Part of a small language model's weights.
Architecture: RMSNorm before each block, rotary positions, no biases in attention or MLP, untied embeddings.
Training: a variant of Muon for these matrices, 145M tokens, 4426 steps.
Each number is 128 + 32 x the weight over its row's rms, rounded and kept within 0 to 255. Layers, rows and columns count from 0. Numbers have three digits each. The size before them is the row's rms in percent of the matrix's.

# gate: layer 3 MLP gate, 448x160, rms 0.188, rows 9-128, columns 32-63
# up: layer 3 MLP up, 448x160, rms 0.181, rows 9-128, columns 32-63
# down: layer 3 MLP down (transposed), 448x160, rms 0.0599, rows 9-128, columns 32-63
gate9 104:142117168130119093104165108187148194144066129116137126143141092157142142147135102137168160171095
up9 108:178083141166171115082207153163164146127130095150101070087114166129160130095142127169126168174104
down9 108:193170165112140143100112156087152165110138090130092121134128081125147153153121073130148172154159
gate10 110:074120175158102119085139078156112110059110123131085164120116163109098120025089138056135142165116
up10 112:099139155093150117159145121145134130134138132064136154120113125149195145114165128114103107149101
down10 106:142082155157103106113144115134110091146076125175088103134140171118088077116089150121101134118153
gate11 122:142177090169150104127117128107121183088154187112127144137152159153112112149120191139189086104153
up11 126:149185117177126139152127134129132174130138104136123149136132116096108134117139114127167105164170
down11 119:087136169072110106075105125113086131118132158131130141149165151144057093102126101166133138101105
gate12 088:159113136151129104135134106156138105122151139115156170100148105113154148144097119170084107143153
up12 104:135173201100134101154061113117195130135105151163128164139160114112152175071162085128160134065102
down12 098:177058094139218167167150167104098067153145107116114139131105116076141162164096132168088136173099
gate13 102:092118124083085136147156114122144143153114104132077123129161131186121134100125098046168112080152
up13 095:105103132149135126154180108140140134171113108134195100087093126122117173168129203157106130148069
down13 093:154188085139068136138134158118113105178148129139191097061156096145136146134088196085144153136158
gate14 114:107179209104134145121111098095109088105121112120139162131166175125094090082115118096112091111149
up14 120:118173157080117136142134086141123130151159118169099149096191135142078167117118126051149091095158
down14 107:110105180144110124132115161080125192137132092089123156156100096149159138159152072145154107172157
gate15 096:173068128118147147159106116209076147148141115174176122131135157130173127128126106130128235156106
up15 098:142107100101165125124131090194073127171106143157145139147141157133131121144076135137081178193109
down15 099:151115125168160131189097197100113070146096129112175135126092162073116131156105097124071116129141
gate16 096:156106240075129158091182095184102129165144111088065157189118111118173132133123126155101079154163
up16 097:207144135133134072121136170100129142117116154092128139108142080107154101099119156135118157076098
down16 104:157093066131118126178136119151128139124132160143177067109181141142066124160176167081182127121084
gate17 099:119128059095103164104093131142142124145134116131194131141161116133181112147132161159096084129099
up17 106:124143106073135159099121186091108147107168063134201086103167115108109121114138132124097124099134
down17 104:182153114144135156122125151130137126114206104115213101121144121121113109120134119099101101133139
gate18 093:115092142116152060091160118194072167125121091126078110138143128183171099144129114156132129109154
up18 098:121131089103113132152105147075119111130166156165115104124153107120114072153132146143106184063125
down18 102:138119117092089119143092119123146095117105191115128083157127108126190117119115126128184168085102
gate19 100:097115125139150074160146140133110139207157124122170108154128166124133084134134100136133149152108
up19 099:127122145140108161126108117137092121117199136128085131094148079163164119093131131133103104123107
down19 100:087146218101144154178074066125128152158217091156105082103133128160094103125106119140121109170085
gate20 046:119101099208115086078136143075112110125166156097166134131169171164135106190120220126135125100126
up20 054:165107171066132168134157133138129068052146102165072118169127132082119136075118055156140155182102
down20 054:108159136154107087169119158171097146192100111116077074111083112136137150182112137087105154112165
gate21 089:203152111087187113144149168165116112115124121083092101079133067117177138142098111035150131123116
up21 087:099131116108153187091200119134122118073107104105153163110160145115144163192135107113107083052107
down21 098:114074089140124126153182132169138100134118159100120144119117109096158170107098158103126153106090
gate22 105:152117082155159124135115113155169094085165111122143108100096124087072133098126168152134125130105
up22 110:172075115150215175133155108157119129129173142122129146105101109091134166118187142199088105135093
down22 105:095119131115090162127124116143125119138172124118152151170142122117149118121154104149126122076115
gate23 114:116135126155130066128130110120136116120184124200124150107119096166120147144124070133181148118153
up23 110:168115129063108140114148177136088138131156163111105146053131111121178157126142160160153115145104
down23 117:165117111133103121097084162170117101097053091096117118154126123120226094154086093149123081163087
gate24 090:143108161136096140116129115152143108129131100187113133149110108155119155105053121142190161151154
up24 088:135089124125080107137145100125096115111117203150115130129123157115166155143146116131149139070168
down24 090:132129194132156151112094134170097109116096142126166179098110160102136094130102137161131102140091
gate25 106:166120162136120140140107146115056191156148175198154107105110093076138104106142078146139106166123
up25 106:109108110145119093086125083108083135136077100063169116176105113129141139104118138137175132091142
down25 106:189114135127026086133168146113185143136141096186143150115177162137105135146091154128097146121110
gate26 084:130067068150157088148137108046079131137183101121113108163115133113113116118046067105094130117151
up26 075:137164153093112178103126159174070139111088169203118149115146163120151157162186137123141145068110
down26 088:160114168156102112129128128134072066147102124095120167130186141140138110145103172152095110127126
gate27 099:140117163116110176170155173146110158173123123118151158119149144190114148140170115121133086098171
up27 103:076104140101135130108099119117107103135135140111142159130139109147116108035150068108158173118114
down27 100:100166107121147198149091170208107181093095117146121129073187153161150178149160186171138142152227
gate28 098:138149135165143156108162117172101185129194123105163140081102119113100129105162141140160124147183
up28 091:143106141151150104163140113134125147152176186104105072158140150183148069183190149077141133178184
down28 096:112105139113172126133121154136148129093195156090116064125118136139103054141122120113187136122037
gate29 105:116153145109123100102113131094110152166124150113146102124148117126144122140052114144103103152084
up29 104:089118072105175112112110063113129169174146141089207068180147110150128135124157068164084167118128
down29 102:106129168105127073083113112123157143155102152116113156115081097153170068175131150185096112102084
gate30 110:113144156143107116225104132130132122092089173179053146159122053117162102139070141123185102090121
up30 101:060146132116129149133160109156128118142107075100048138126136121155092165143143107082150163139100
down30 106:109070121101114183082089159120122109170175089126169122106116171152116068148104039084160122168157
gate31 082:141081106070171127132120098160120071160086098065089170122088083179067090105081080118076173178097
up31 079:116127108102180173061088142182111064160062102122094146130107101178118149160125078164064192120127
down31 090:114146089140133180104107094125083039113103066114102158148105165068143174198105162081154140115141
gate32 101:122135159125069141180098145114097093139088140162066136091129163106110145092110156177162138186087
up32 101:172150142116174104122123078125125117114128136159084158061128125179157089091144107147089142138109
down32 096:122164128116101130133117091101154193165069120127108146107138158083119118161121103151129205099115
gate33 107:145134063140170103146125120152138187124116095118172153155096145112092157103119168117187148107165
up33 099:150143133133077144128112043146106150105154097129119132116174077093098128184127131128086102123124
down33 097:210146152181071123096162103191139148175103140136152110131084128086165143199140109095124122153169
gate34 134:138046100187092138137131140132086095086130105210116101080116166087092158101060096101159132121170
up34 123:140126180111090105124164090168090168160118123120091127146116100153108111098155161168143079163069
down34 117:171107149105145128136073138136143147112136143083208181124101065159177080110141169096138113187100
gate35 076:066141070113145175155110147157136147126096132178078135134130115155141135129126101169115125081135
up35 075:079098132125156094143133114128167168161139139141115151102117130138162108101110146162136121097170
down35 081:064087068111141116125099116182130122154116168131113132070131121100164155135147117114084161081141
gate36 103:143127124134111148152110197116129086163100109118135120078113082093096114174126118132140101149124
up36 112:103106179108127116095181171176122150076086119114135087149127130112084131131128091185156151098120
down36 100:112159125168091097138167152092132110141131129107077161099098118132134162164126117084193148124128
gate37 101:145135152214160121157164104138138131138142099140083114093112060116078126149155157085154148154077
up37 102:104080159107172158077140140116163174119143141149156184156114158114109110098158154130114146148170
down37 099:089109101143089138171130131128138126159146061129054084176136097115147124132148178110113115113105
gate38 104:131083066065129141177107159132192118082109116145052101165089088063140152112189129172091106150177
up38 097:121093108116119121152093141109145135162176110131063061088121100081127202109154100164080094167164
down38 102:124106143096181141132134153121146159122096157113152160130115136160139180156107137174096155149175
gate39 079:116103131138095144179104126171164209181115103143124113092098089075183162113101131126173120159090
up39 081:138120165146203123138163126101139103074087160094130136142144106133123086147117130147149139161124
down39 083:173063180207139122128115150133062099096075112144130150145157138098127129160091092186115153129096
gate40 119:143087133092147139091144153185193142118175111118122134176108130120096071125161099107137095171153
up40 114:079105084159140127164123111126129079095168141140124123162088228083146116092167105120105152069096
down40 105:132137213161150102152190111122135109129119130104119107099170107132098089117057129186087088185068
gate41 107:104089103139054149138156141172150097111140140127165141120145096142162097135071130144136108121078
up41 098:151125134103098103174080144084077148087076129127079142140120094122080163149111095069089146107147
down41 105:152162048110172118088126096093175178106119121139145154128142158174202098116120149140117069144121
gate42 102:163139118128134181190093108136078107164185069128137029080128138053109151102143119160147129155119
up42 106:151106038154118068071139141147159142136040136162116185131107107121169088166069056093105168149119
down42 101:130075132139113134160154096121098123088146104087128127145123121164152098159115120147141117109103
gate43 117:169128174142097132215146128058104163149094097110130100184120134103159169084135152158158146070170
up43 128:080120112133166102091099198137065191133105143147120093147138138100121129117112110094147158148171
down43 118:083123164105116087055128107109137097147151088145150114174154114080131136139161064135110206155161
gate44 107:088201092122106103142086107060103122184133117153078106110160169180090132137094092110166124132129
up44 100:114128084123095117149166129137180134146139107131107157096104211171125079136163136086169187177126
down44 101:148158147069124116115065117159111198136098127124099100108087143115112144101144166182137177119173
gate45 105:166066128125132080155182116156150118089080082184061159107112099177131162095160105105125165083126
up45 110:129149109134185142161090128105087095153163210085160108113175092091119140115119139133036142218187
down45 111:110132067109126170118144120096136156124203125117147090116104142147115106103071150147151155163157
gate46 109:159111125131121197177163103091153149092141156169067153138129132183104079136117161124096149143135
up46 113:089094139084130147123106164146155127173104140130146118141166133144115095169102100077180160113127
down46 114:133197088142132099142165153196083150098110125077139070100115154136173122071161115112109062160171
gate47 088:090118084124185128153100137097054118127132159112122139215113193103137120147142114134135096139150
up47 096:140141135187150134163105122118117155162218132111151096110132105098110189069102101135187162148083
down47 097:144152138117075129061136151149132111171048112199114183071141140135149132127110162158142108151134
gate48 113:167214124195129146128129114120106154115095169168085110100166132066147116113144121143153127142095
up48 114:151122115105148121137131150098105184157091112090136126137174086172146182171154134114091136182189
down48 102:138159162150139110140075118104118124171165123172171136129143162106110172158165137130097161082121
gate49 102:148084102099160127094132128099186132128114122131161138089144081132159097186124170112138115145089
up49 097:156125131197081107137186118105127143084118154132077139158138086134191113073150133131131113120142
down49 108:141157093113112061160084140190136170115180164132104125131162139141136087126128138148103119166066
gate50 123:120155140132154084112112077107110128172165171153101079158104127134127117099091116141124179131059
up50 126:108113108185156153079105155132137152130195097119091142102139146073081139114140118133155116114137
down50 117:103107123102137169121116208119063123171087094143117184144149169150079114164153187123103185117146
gate51 093:184149159125179127120141112146110090127165137132106129096157140165215115108161103071081071131105
up51 099:087165133149137178134072109168099093118169122094107157110099123156109109137199084027119158139033
down51 100:151188186126093121127095092148156131119130118160082076058131098132166090200100165138133121123069
gate52 094:183155116119158148068114156128113129163177145128131117058127149143180158135108100136084125174088
up52 085:148137133118062092082125132131197075133098124146127123080173114100151139084147148129115197074154
down52 093:077095106183127121188096093160114132126107192134136124133100100120117111111138146163119098120181
gate53 100:143106101088138064125145175156072103156098165064144159165157145121085066103157099095142094143094
up53 108:138122074150121141142097178161170195094165109153088117106136096120137135131089138152121142148089
down53 100:142123184097141086205180154095068080135110140073111169164106083084119121144161143138145129105098
gate54 104:160159085096126117143151114134133109152103132120105122095124141162081148096162114161116164127066
up54 109:138179122166151145161134190147089022112107111149162189096133140147090167158183179145116122119168
down54 105:149139183174095118142118124115171168099147133152102129118161100098112086129098103074154095108124
gate55 069:125076151123112140128087157097121088128098093094103126086140139070103132152071084109161123140105
up55 064:093101119163137135107132091142110099120151105091086111122125102076119129154080106123120075167151
down55 076:111160125096137205066164119081117129091153156161193066121116150208161152171149122168045148083159
gate56 082:094152134083142104119145162114152175123141102138108135053154109187160137114125071119088053127122
up56 080:141155127149156122163079132129070156111126124134149081190147103072058155115069093126152167137109
down56 092:123163076125146131141164103180154098157152171100087099173178156150144154120136169203157116138129
gate57 096:167156141171131124164161125096161186100157101202179167119175132168160203141153152111180118188094
up57 102:101139110152154164097107112171144116135109136140137191147108121128136125112113139117152131123101
down57 102:070104133143133144185092112107122092121150162133119197163122155191111150255098088055099174152084
gate58 116:091157085146191153096114090108145153095120155119146141103101115100092113070119117091098115089140
up58 110:080132095057106123116122112091149177179143088114128094166142149138088111154178103166093137164176
down58 101:128133173141132130160127142133134197167099109182093174148084128058090086187103150059144128119130
gate59 094:075109094090155132140189104165208131143096226149139070164102073116139108082098132103121109108113
up59 104:185132189133110110112146157154114164074156089109163108097123177126166124127134084171161128131121
down59 094:147052180105101119111119143089093122095116069092129168044140133124121136180177165143104114128174
gate60 088:143063126113126100127144130140107143170107140155107141090055152100200085110151131122134088145137
up60 087:163138135138151081156100160102132132138141049155163108137188139152122190164080100110124147110137
down60 094:131139085117147105112122112184115110072108178108161065117152137119115101113119137189140133099123
gate61 100:124115155188145099145106112105081167150176137179134191159088140103092131119158092163149125134102
up61 110:170093159145118150111158111113126165147197110147120092116147124130187123189125137193118103094110
down61 096:126124086082147132100177121079137072012158085123197093121179130113161109133100166156121131124192
gate62 092:090157123100095190150115110099143108125150044108140130125092133092141136184120105118091151161071
up62 089:171122125135134190151124109138109099145070056105136146090075127153159140206135114186155114143089
down62 091:097139124108072165099098135118140121132112116115101086086060149138126138132110088139082130111127
gate63 109:132121087104130138139110142195114227152113129111155129148129097159150173158170100082216163170104
up63 109:130096111112115119182124139087074083100100124127084160148132174080147059094068071065207148116145
down63 107:079121091174167059146130174171163168137107129138110155082123154126136173133152157137149118111151
gate64 103:123210103103103163163085049137136130122138128132096064123134124153167142114131111127088110112144
up64 090:055165074109137146115109195173116121046123131068115079145142130145127082102131138099144126125077
down64 098:121130123141107117103075125129110170104137128120134109123118133112136141158121173088094141070152
gate65 120:162100091097153085120178104109143119167133130114128127182112175132088110125149085169113121218157
up65 108:116143124112081109171145187108136159205136155141077160138154186187155149151153120151078091128107
down65 112:096128080119118117105103163131115157116144097090142096146167185097125113054162030137123128134100
gate66 104:167129165148101064104141094155134111085174129194168130102131121116147137150107125173156105075076
up66 091:136118099174138190162132136067061147196100132133076129114109148136130117167145092145157101207140
down66 098:119136141155136105161107121149162109116108119125120078143191162152111083097131098115133123156091
gate67 089:098123086133124139193142154115159120149116165131123171148151144096130114130111157128099078127121
up67 089:078136164175153142084096113094130144110091134144166134071109112095085054122169177132157150115167
down67 094:148133095132113104159133155103128141097140132085039127078140089129164189109102104149186109131076
gate68 113:132131194157142104146116186126166168182139120172115139103096208138143140164087105127196137156155
up68 108:185087119069065144123136118105054087162118133168130107088106080110147110119122127119126115128117
down68 109:129147057064137126147188083138103180091079115178147171122107111140185097136139129174134140170092
gate69 097:129144153094139113133146161111116088104094199100122153195134111175141129201194141150124152155087
up69 095:146150142171137162082131098173175151079135163130125158102119119137174118166160136137140166144138
down69 096:069112143155117122117086094077148150167138093127134130160099203085125109172143139121143119115111
gate70 092:142118076095146081122168103128137130107164103118127077129178197117200132184078098144103126147147
up70 092:089103147137089146131120131136135118119133086122124198153089119123127147093139122136120070156133
down70 090:152120087113154155125176155075095138143158077163056103103142104136095155199122110120152130099068
gate71 107:132143195128093125118148189157105156142101175093083092101124125085122104095074095139102136110114
up71 112:148163137159117095140145141167146112149114107097169157108127157165131107119151165163204134206121
down71 107:142199128084128126142133148183111120103142130058138105133134130119115135154101088091100079111119
gate72 116:129139065129082097166086139135180099126124168167097129166089180083168127106084142138132116132128
up72 111:129123162113120111173140131122131095157149113101054149076156150102145166132164172149120166154140
down72 116:119103115125149119140193136121104141140135121079122084091121157161169143106146098179132139072112
gate73 115:160146117142094000130081132108112078208145067113120129151154178103125146134124130185113106137125
up73 111:160156177116127161106083158073115157152086139093103114089119196114171088145157135086168118102119
down73 106:113114114140133104068144167125101087152133149128141170114174230103146150157093115076183194116083
gate74 115:098109123125127166140142143052127106123151123102090114161110164149082162139157065123098049129098
up74 113:123092134175077065074090156125128099091095108168142141143065126195058122082133144095079117184098
down74 119:190163136112101143123175092130125120158109139161142147060183080051123084119102108195124152100175
gate75 094:153157121100113131126163038142129118122123136103144142122100156125139075157147090120090146128093
up75 093:141157129155111108140099182100155088107167102140132075134054096124160167153132132134165149140113
down75 095:101119085133144154150106114095095141122161138171131114144031092160160131135125135140140134163106
gate76 124:091132109155190118115131132141160104141102184148105099137114160114153049083142189089123133127104
up76 129:100165185060183074136068159046144139086102166125126100129126189057101119164151103139142169177137
down76 116:126132062131186128146143104124110108158072137125084049146062138141107157142201142144139099137132
gate77 102:152126120179095090192105090097115115142082137185090129079202133150113184157141110059143130086156
up77 118:125121135176118108106135149152101110139177142095176116109128153151105127105120121131135185094117
down77 106:124205099130116064159150078137139080142095151167062134181158160112101157133169112120161060052137
gate78 080:146108165100034146110111127165118169152152162122168125168113094136157168121111113113124171136112
up78 086:086114102142149146103123151138141073171069069146077104116121146126166106137134162141116070111113
down78 094:124105136142148113122108142109119113137094091217123161072117140139148103069135136194105102109111
gate79 116:119141147161132120156089124152097097081128117099128159092073181130090105160096151096108106145127
up79 116:112204052096069141091143129122114131147085161107094121148216065103153134170147159130112116120114
down79 106:129069139143097139154091147107130117120152088174163026129133138235128043134157099093169136160156
gate80 116:143204114156122106140128154086130130120161092116160153153068138114126034087144120162090061152098
up80 116:084101126143090097160122092165106081135114142126195181083137100139086127109129109132124113149074
down80 110:154094128113092156112174087118111131113148134113117114130106134094108119137147116095030127179135
gate81 080:065088100116091126138156121148204123068096111160087144189101123123120180100092159117137089135146
up81 085:123110063156116133123167146104156107105121182143147106130136157126096112107084161111108091082181
down81 086:138136160176091148092111151177143118169131134175168140096165115087137073141152186189160147138107
gate82 111:117140097093116182172148142107162186125068128152092191150117150127211118115102095128111132209060
up82 098:140080165154120150086096087063153114153110138108133150143131126156115075044103117159143169138131
down82 103:129134081157100183086112039136167116099110144094122148107077098128130060053097095159089165152154
gate83 104:075107122201125113111099071122124121144101096173074086119110186139121172096137215142139105123128
up83 114:133134130153163123124123175087064126167145145163145176076106137096124086173097052136123146118062
down83 109:141146038108152113155139087171081136107133081111106114143132162120146123054133081128167114149162
gate84 050:100102168124165135102114080088118122117166146176163129149139109092109109109191128100124055194104
up84 056:083118106166128141112150107112097088136173152174159077126119097118133097087105139104106087124122
down84 055:144129065151113094115201124083090150179122130113123097095080085135118172099067084136161111144111
gate85 141:093116125114139113115115109112118140144108127116166135137168145157086153149158166097115099069089
up85 132:087136088134144161119136154175125155173106100139114143162136116102151122142157106147125187133135
down85 114:109076122078080116096179109120118105077085174163127150083129107131127145140063128147131095113179
gate86 079:089165097120186091173125141137112121099100165133168146134116182115129125061098112097174103077134
up86 079:118177094092140112129139122103159091112113150153103156122148122121104140068152067103167114140091
down86 087:124180140161123062154138179143095122129101154154126158160134124066118161181099146147132195168093
gate87 077:126051107133153151129145088200130138170109079166133097109181087182109206148151149119205137174132
up87 076:114162096077121115201110106146138074152156082135145104104156133158090149148134172146119168178099
down87 078:134133168159134116098141132155109148166090107142174171116158087130122134166133151113121103127085
gate88 100:089156115176169080131111106118137096119134094112095130117160076104172136106126132114131137173101
up88 096:094093173126118153104155185116110237071084177101177071148075132104110137142126154120113169145129
down88 097:155138058028128114176096081118115069145187136209141136094130115155088130197104143144131123094069
gate89 107:126106149035126129190138132115118134161118145137143124115080134142117139098149094091172116104192
up89 106:087083153076124123171077159132200132130116104138157064128138081122129123128088168116100105135128
down89 101:105101143113149146146142118127119080105120126180074127111098151135126149144171103138137116058138
gate90 064:148092189085158131122139115086123130137138124172070134058091093101163124143153171117116150122174
up90 079:106148076164170127143124068139132155126169124174118178181082194134086143170122115110139153112141
down90 076:121166216058116131129110115093108061158119071081149165102133009139099125117126136139119151111158
gate91 115:088122190138066161077126104181077094192085168132165118117058163099124141113119127110184155136107
up91 109:077090086089124120108071112121123149155056117146081104159158097152146118139173118105140147156177
down91 108:164194152118162123089110104191147113118128138133064172083142104141136103131104146141144113058061
gate92 101:167123129151105100123098157121062144112146126144144122144105111167136131119065152130135078150163
up92 097:161122101120128102124107134138128129078091098138124125111063100122155136144108090158116126200102
down92 099:121120164155160152126075094142105067113157051124097096193119103147095093140096120139135182081098
gate93 090:108131063120198120147099060142138104230094151102147114154193139105152188135134127160169107155040
up93 085:195143096075159110128089082193144128188114174134118154170137116188127131147097120069153101167079
down93 098:120101086120176158143150098135115082142096135057113089165106132097120131177095102171175130171131
gate94 100:102094138164136081100032140137160144147122136144110178104139106068087147127178206158138132150124
up94 107:145138118158194104110090060170090121069185072185130096176083185108115128105126157142096110076087
down94 107:125180127101184158189156106130129099144095096166188145133089068092091144169143176147187112133107
gate95 104:163175103173122115151137143163070130145195121122163193119145126062126180077114121130075122113098
up95 110:113153108130201145132182149154120123130148130225097096106155127109114161109109123129102178137099
down95 112:111137086114122145149027158122177118142122069164151198143111140150136114129088085117174148162129
gate96 114:115112144142114088134150146115079171125118123156070156121101159076138188184162157110089097150135
up96 101:195149115165123166125071128108105121079149117146094172104153109103116133151128059138090074124123
down96 107:108116084171131167131111201130136130106171126104171114171137103102138145116098086112106145132113
gate97 097:100190134128151099182137127089094137148103164160101150142080132138143164106109140126125135167086
up97 096:105110082153111121117128126160126162085102171014124153132125075119132041125142121133114049164170
down97 099:149135113065098091112157059121163123070108135171126136183115097141152147164097220142129126136152
gate98 098:173122167123101092144178121158165128134179099100123188119140065078151185173097115136102138111142
up98 095:113137130126112059081142120154125148139125104129163077091141165139169152099102177139176148111127
down98 096:178153148115133170181124176161140120091154110156121196164150135143077105167084091119053120052149
gate99 102:137128133136100162103150051124091081108075097077078143123122173081098162132125122140131055125202
up99 109:115152163145128109162070175130079150131114089146185135141108103180103157174117131195149201174059
down99 113:177150158108099134101127148200082152082132115129131116063137109098113082092081127112106110115102
gate100 118:162113152102095149133104163135085077080106176116140103082101068148111076127080142127149110120106
up100 120:113160128166176152124072142135134148115114153106122121121088107092142104148153148085119117163067
down100 108:099104143087117113192102146133099113156169188110154083114111162162130139156078149154090131066218
gate101 099:075119153121088097106157125155152128117147175154143142138078134178128145092168095117101072072183
up101 105:136137182076146129159143123158158123143054151049084121101150123134113116150127136111128087141167
down101 099:160100071161104129109143182076131142100098127154067172105098123135124089106136096158126039123058
gate102 104:143094114115144099146176131135151155099151124132118129085100149101120109086092147111144140085167
up102 098:167108138146163122091079093111149153141108098127098152108104158120160109170166125125120106122206
down102 101:121139093144147150143124165158109157194072130150138170131146148095166159133164138092115122084129
gate103 106:071118070140137164099125111071088133122135159144070106113178134172131119150091129134142053128186
up103 110:105144094086127151141162160071123045096102121117116128110096162135070169111082142124150117095132
down103 101:083129164123167084096108139156156104160147132087107129132155128120089151103172084098118162121156
gate104 103:160103085119126125096172137146143122059097148122098063106081138116099129121136148137099142141140
up104 105:115115149134111107133144124139164141147107128114142046127137106100067127135130146148138174098138
down104 107:068161152133161119116146187124127190037147145072127059120086107114106151144143162142116157093176
gate105 097:121097117162156140157103090116165158145149122111084100164072108124147158191138074156168093187147
up105 097:152134132159121124072142153123126134059157123134132176147077094126190127152147120151175128102123
down105 097:135092161153139122146086150124194143093159061161066140127099127082099159164153059161095148116155
gate106 103:171197174175167158166111125177111068077104131089183117136111132136179165075124177168104088136090
up106 099:132125174093106170107134132155129142174054142139126179126150091072118105138167090107083154101061
down106 102:093125107107174143118175156111104124128152094081108167123150103146144174056107130141105079115154
gate107 104:106084128179161107155155132184106151158123131086139103136080099152110161162126077077121131146135
up107 098:164141179126092212104115137149125121086093101158150108135137164134163144076146127170088149183143
down107 102:127162121123123108124135185111109119037139144136161155115144143134112080126145140180098140173122
gate108 080:144093181125121091077132104139178157169099119205144094134095074097171124111152093131107140158166
up108 084:127194186160130093148132135088136109085167120113107054137135130153143125098079151087145170090088
down108 090:132133095159109123141115111112128181105087125118098116124121089116103159158087148129134142133134
gate109 105:173122103087110131172095121159111145127168109113036112136170114148117163135149088085109054119193
up109 119:129140136103165133072127064117081078098089084094101153133098097147061124150114110150109063118109
down109 101:080099139176077108137100163125145141115145144164093094117155085142158144189092109102186175122103
gate110 094:109136136129094191109064169114080107166133157130105097102150137127127126104161149060155148124062
up110 089:122155138101110158145126154226150098105082122087166134126091143150125081126109129146163163041149
down110 092:084166042135139125131136077104126128173188138134164113167113098120158089138140064089092076128144
gate111 083:116145073162129136165139095109137138099088127110122193130105107120093097099079125133090146118122
up111 082:127164106112147079121106084158148122093138142155136197127115166112067135123156151126128159156102
down111 087:186174144132071090098138095138178127092132126134168158135054128104107155150105097143162118117109
gate112 108:114165123110158133127186137162150123115134185127098157172070128118118130094121153189111135102146
up112 104:192106131186128176110075162112153108128166158129142132074118096139103148111114102111130139095103
down112 097:131127100128070129135124110142138184121123124092170111127104142131127061102125100110123114100102
gate113 077:146104134113150053118148152133113159157154153157115127136185135164163123135089146100123136123123
up113 083:190104061107146103083131112109195161160138170147119128178114044149226142112113172120095138099150
down113 082:065097107155106119070152146082128176108102212108137103113112126120200126130121152125071204115159
gate114 108:078123190162000083127168146146151120129119112099135124124096155081123138119125102104146096151152
up114 103:157167101160093130109154123083183121105214136119155146156095123147149127106144129108113136131179
down114 104:215165070104194168131117125104085131110151157121187101192149097147120077188143157132128149156084
gate115 120:108092181139117164125141124171120133119143117153132132081109086130121085115151145125141123108095
up115 115:143140141083131116046109148170091037074104139088138147141158128145129135160148136133088131106106
down115 113:162113162125154143106160086109148151109140116099155117127164157090098124112086160178042108116072
gate116 093:137111114202108127092089162106117132160188130147202101181149115140131119094156163135095102113157
up116 094:180113038162098146134068067089092149070161138158191138158151115099169124182145181118120086123157
down116 094:129118174114144065106139190122131134138218074153147111116111073148079121128128133064114134140116
gate117 108:201164085090144104130121165141113146108169161118082162113083138212157098132144133181083052182106
up117 100:155159130126147052168116142106102141123113145112118151161149117150152091181147081131084086135055
down117 105:081115149161154131172074149171138113122105124142130099167126098122153128153120147113137127109108
gate118 089:134050132146153134145148076110134113160119147166172143091118097086128092118069147144152102090164
up118 091:142080164109126164140141058093127090183146155184179180133102100127139199096133112148106150132145
down118 094:133112159147155092125134210155120067161109134106136128117128157117132139151100127107137170138114
gate119 102:158159091123124079146152112120127078111100121127083095148153101179079136168145088141156120124146
up119 102:152174162174190141151116103150118143117099139119179162206062186120106158153178179086067159146134
down119 099:112167068124107092145089151162120123166124104168151084101094116144131105139102168147161160144151
gate120 098:155168102077147093165150126170100204104094154150079086127121107201118116141098143182151124149130
up120 090:137131125144144148143140144087138126131167108116153174114160087153071131089065148141073136131163
down120 100:089169036115137153120119109112097066154105104111124142158177113119165082118092110099156093142128
gate121 100:156106115143112078170185159159128135091143126180158126109120133160113147105125148120131140141156
up121 104:092170197125130103128165110095092118130119150137098141097109139144114135114118113141146151081136
down121 103:198142097125147153146109122137057155145099193154122090090121146132144147153107086127079144129128
gate122 103:105196116119161109124159099179091083121133115148087138182119187104110118092133145121121087121077
up122 115:101154163160136104124148123121125102129151142116094175169173131153157100134126116100131123122092
down122 106:113108136194164093142164155106141152181206119139130105154179147170146112134099093157164177071119
gate123 080:125131171086181134105132092111079114133165084118131163151117110188122088138052111141134096148124
up123 073:131117120161084116144140126139152120077068155131063092088095137066107142090206193116155151142160
down123 086:091131112123065095150105106141149117114057102140163096124186149084104078152130166078114136142150
gate124 109:151079237174107084104081117121128127044132141153164121177107173153153142096125164123118126088129
up124 121:115163111121142151145113114147122128145105062184122119081115132118140122128125099128115125205150
down124 111:197141156112089123105169159105142103142143157121088097126098142127073152157137154141147151135109
gate125 111:136134147118160126130101124105109144114106113111126105138113113100140107164091182120132123176072
up125 098:154100148129064143092178142157115144118082114093120083172108105138120107119111092119134115064167
down125 099:122158178195127069080133188173147165096106111117132115107114142148113109155142101078143116105091
gate126 110:106137158138143150159172105066132113176078196151112132200133126149109115144119126119098089160116
up126 113:206157122107195179148101110093194138204070197150154120148096108066138104125145127143117111166132
down126 107:155159153143136132129103100101182092158133174071199129110104140089104149103095139104104141112135
gate127 098:170140100138070154128088172149139204193145115111082150121099117134150151101149187075145126188106
up127 083:100171140112097176108119155115097118151184107124155085163101129104145153127124125062123122124116
down127 093:120166139132116120116096126090156144102231099103147131179152176045126149089099116042148152119133
gate128 101:133175126124135104125078190113103120177161164108189147107122076122129141103147127160141096096135
up128 096:153090207152069137089145144156156122130121139122122086118150210145126087184169070109121135178118
down128 101:159055192139122154062147125117115095105118117146149138154118159118099191126066106079149124161068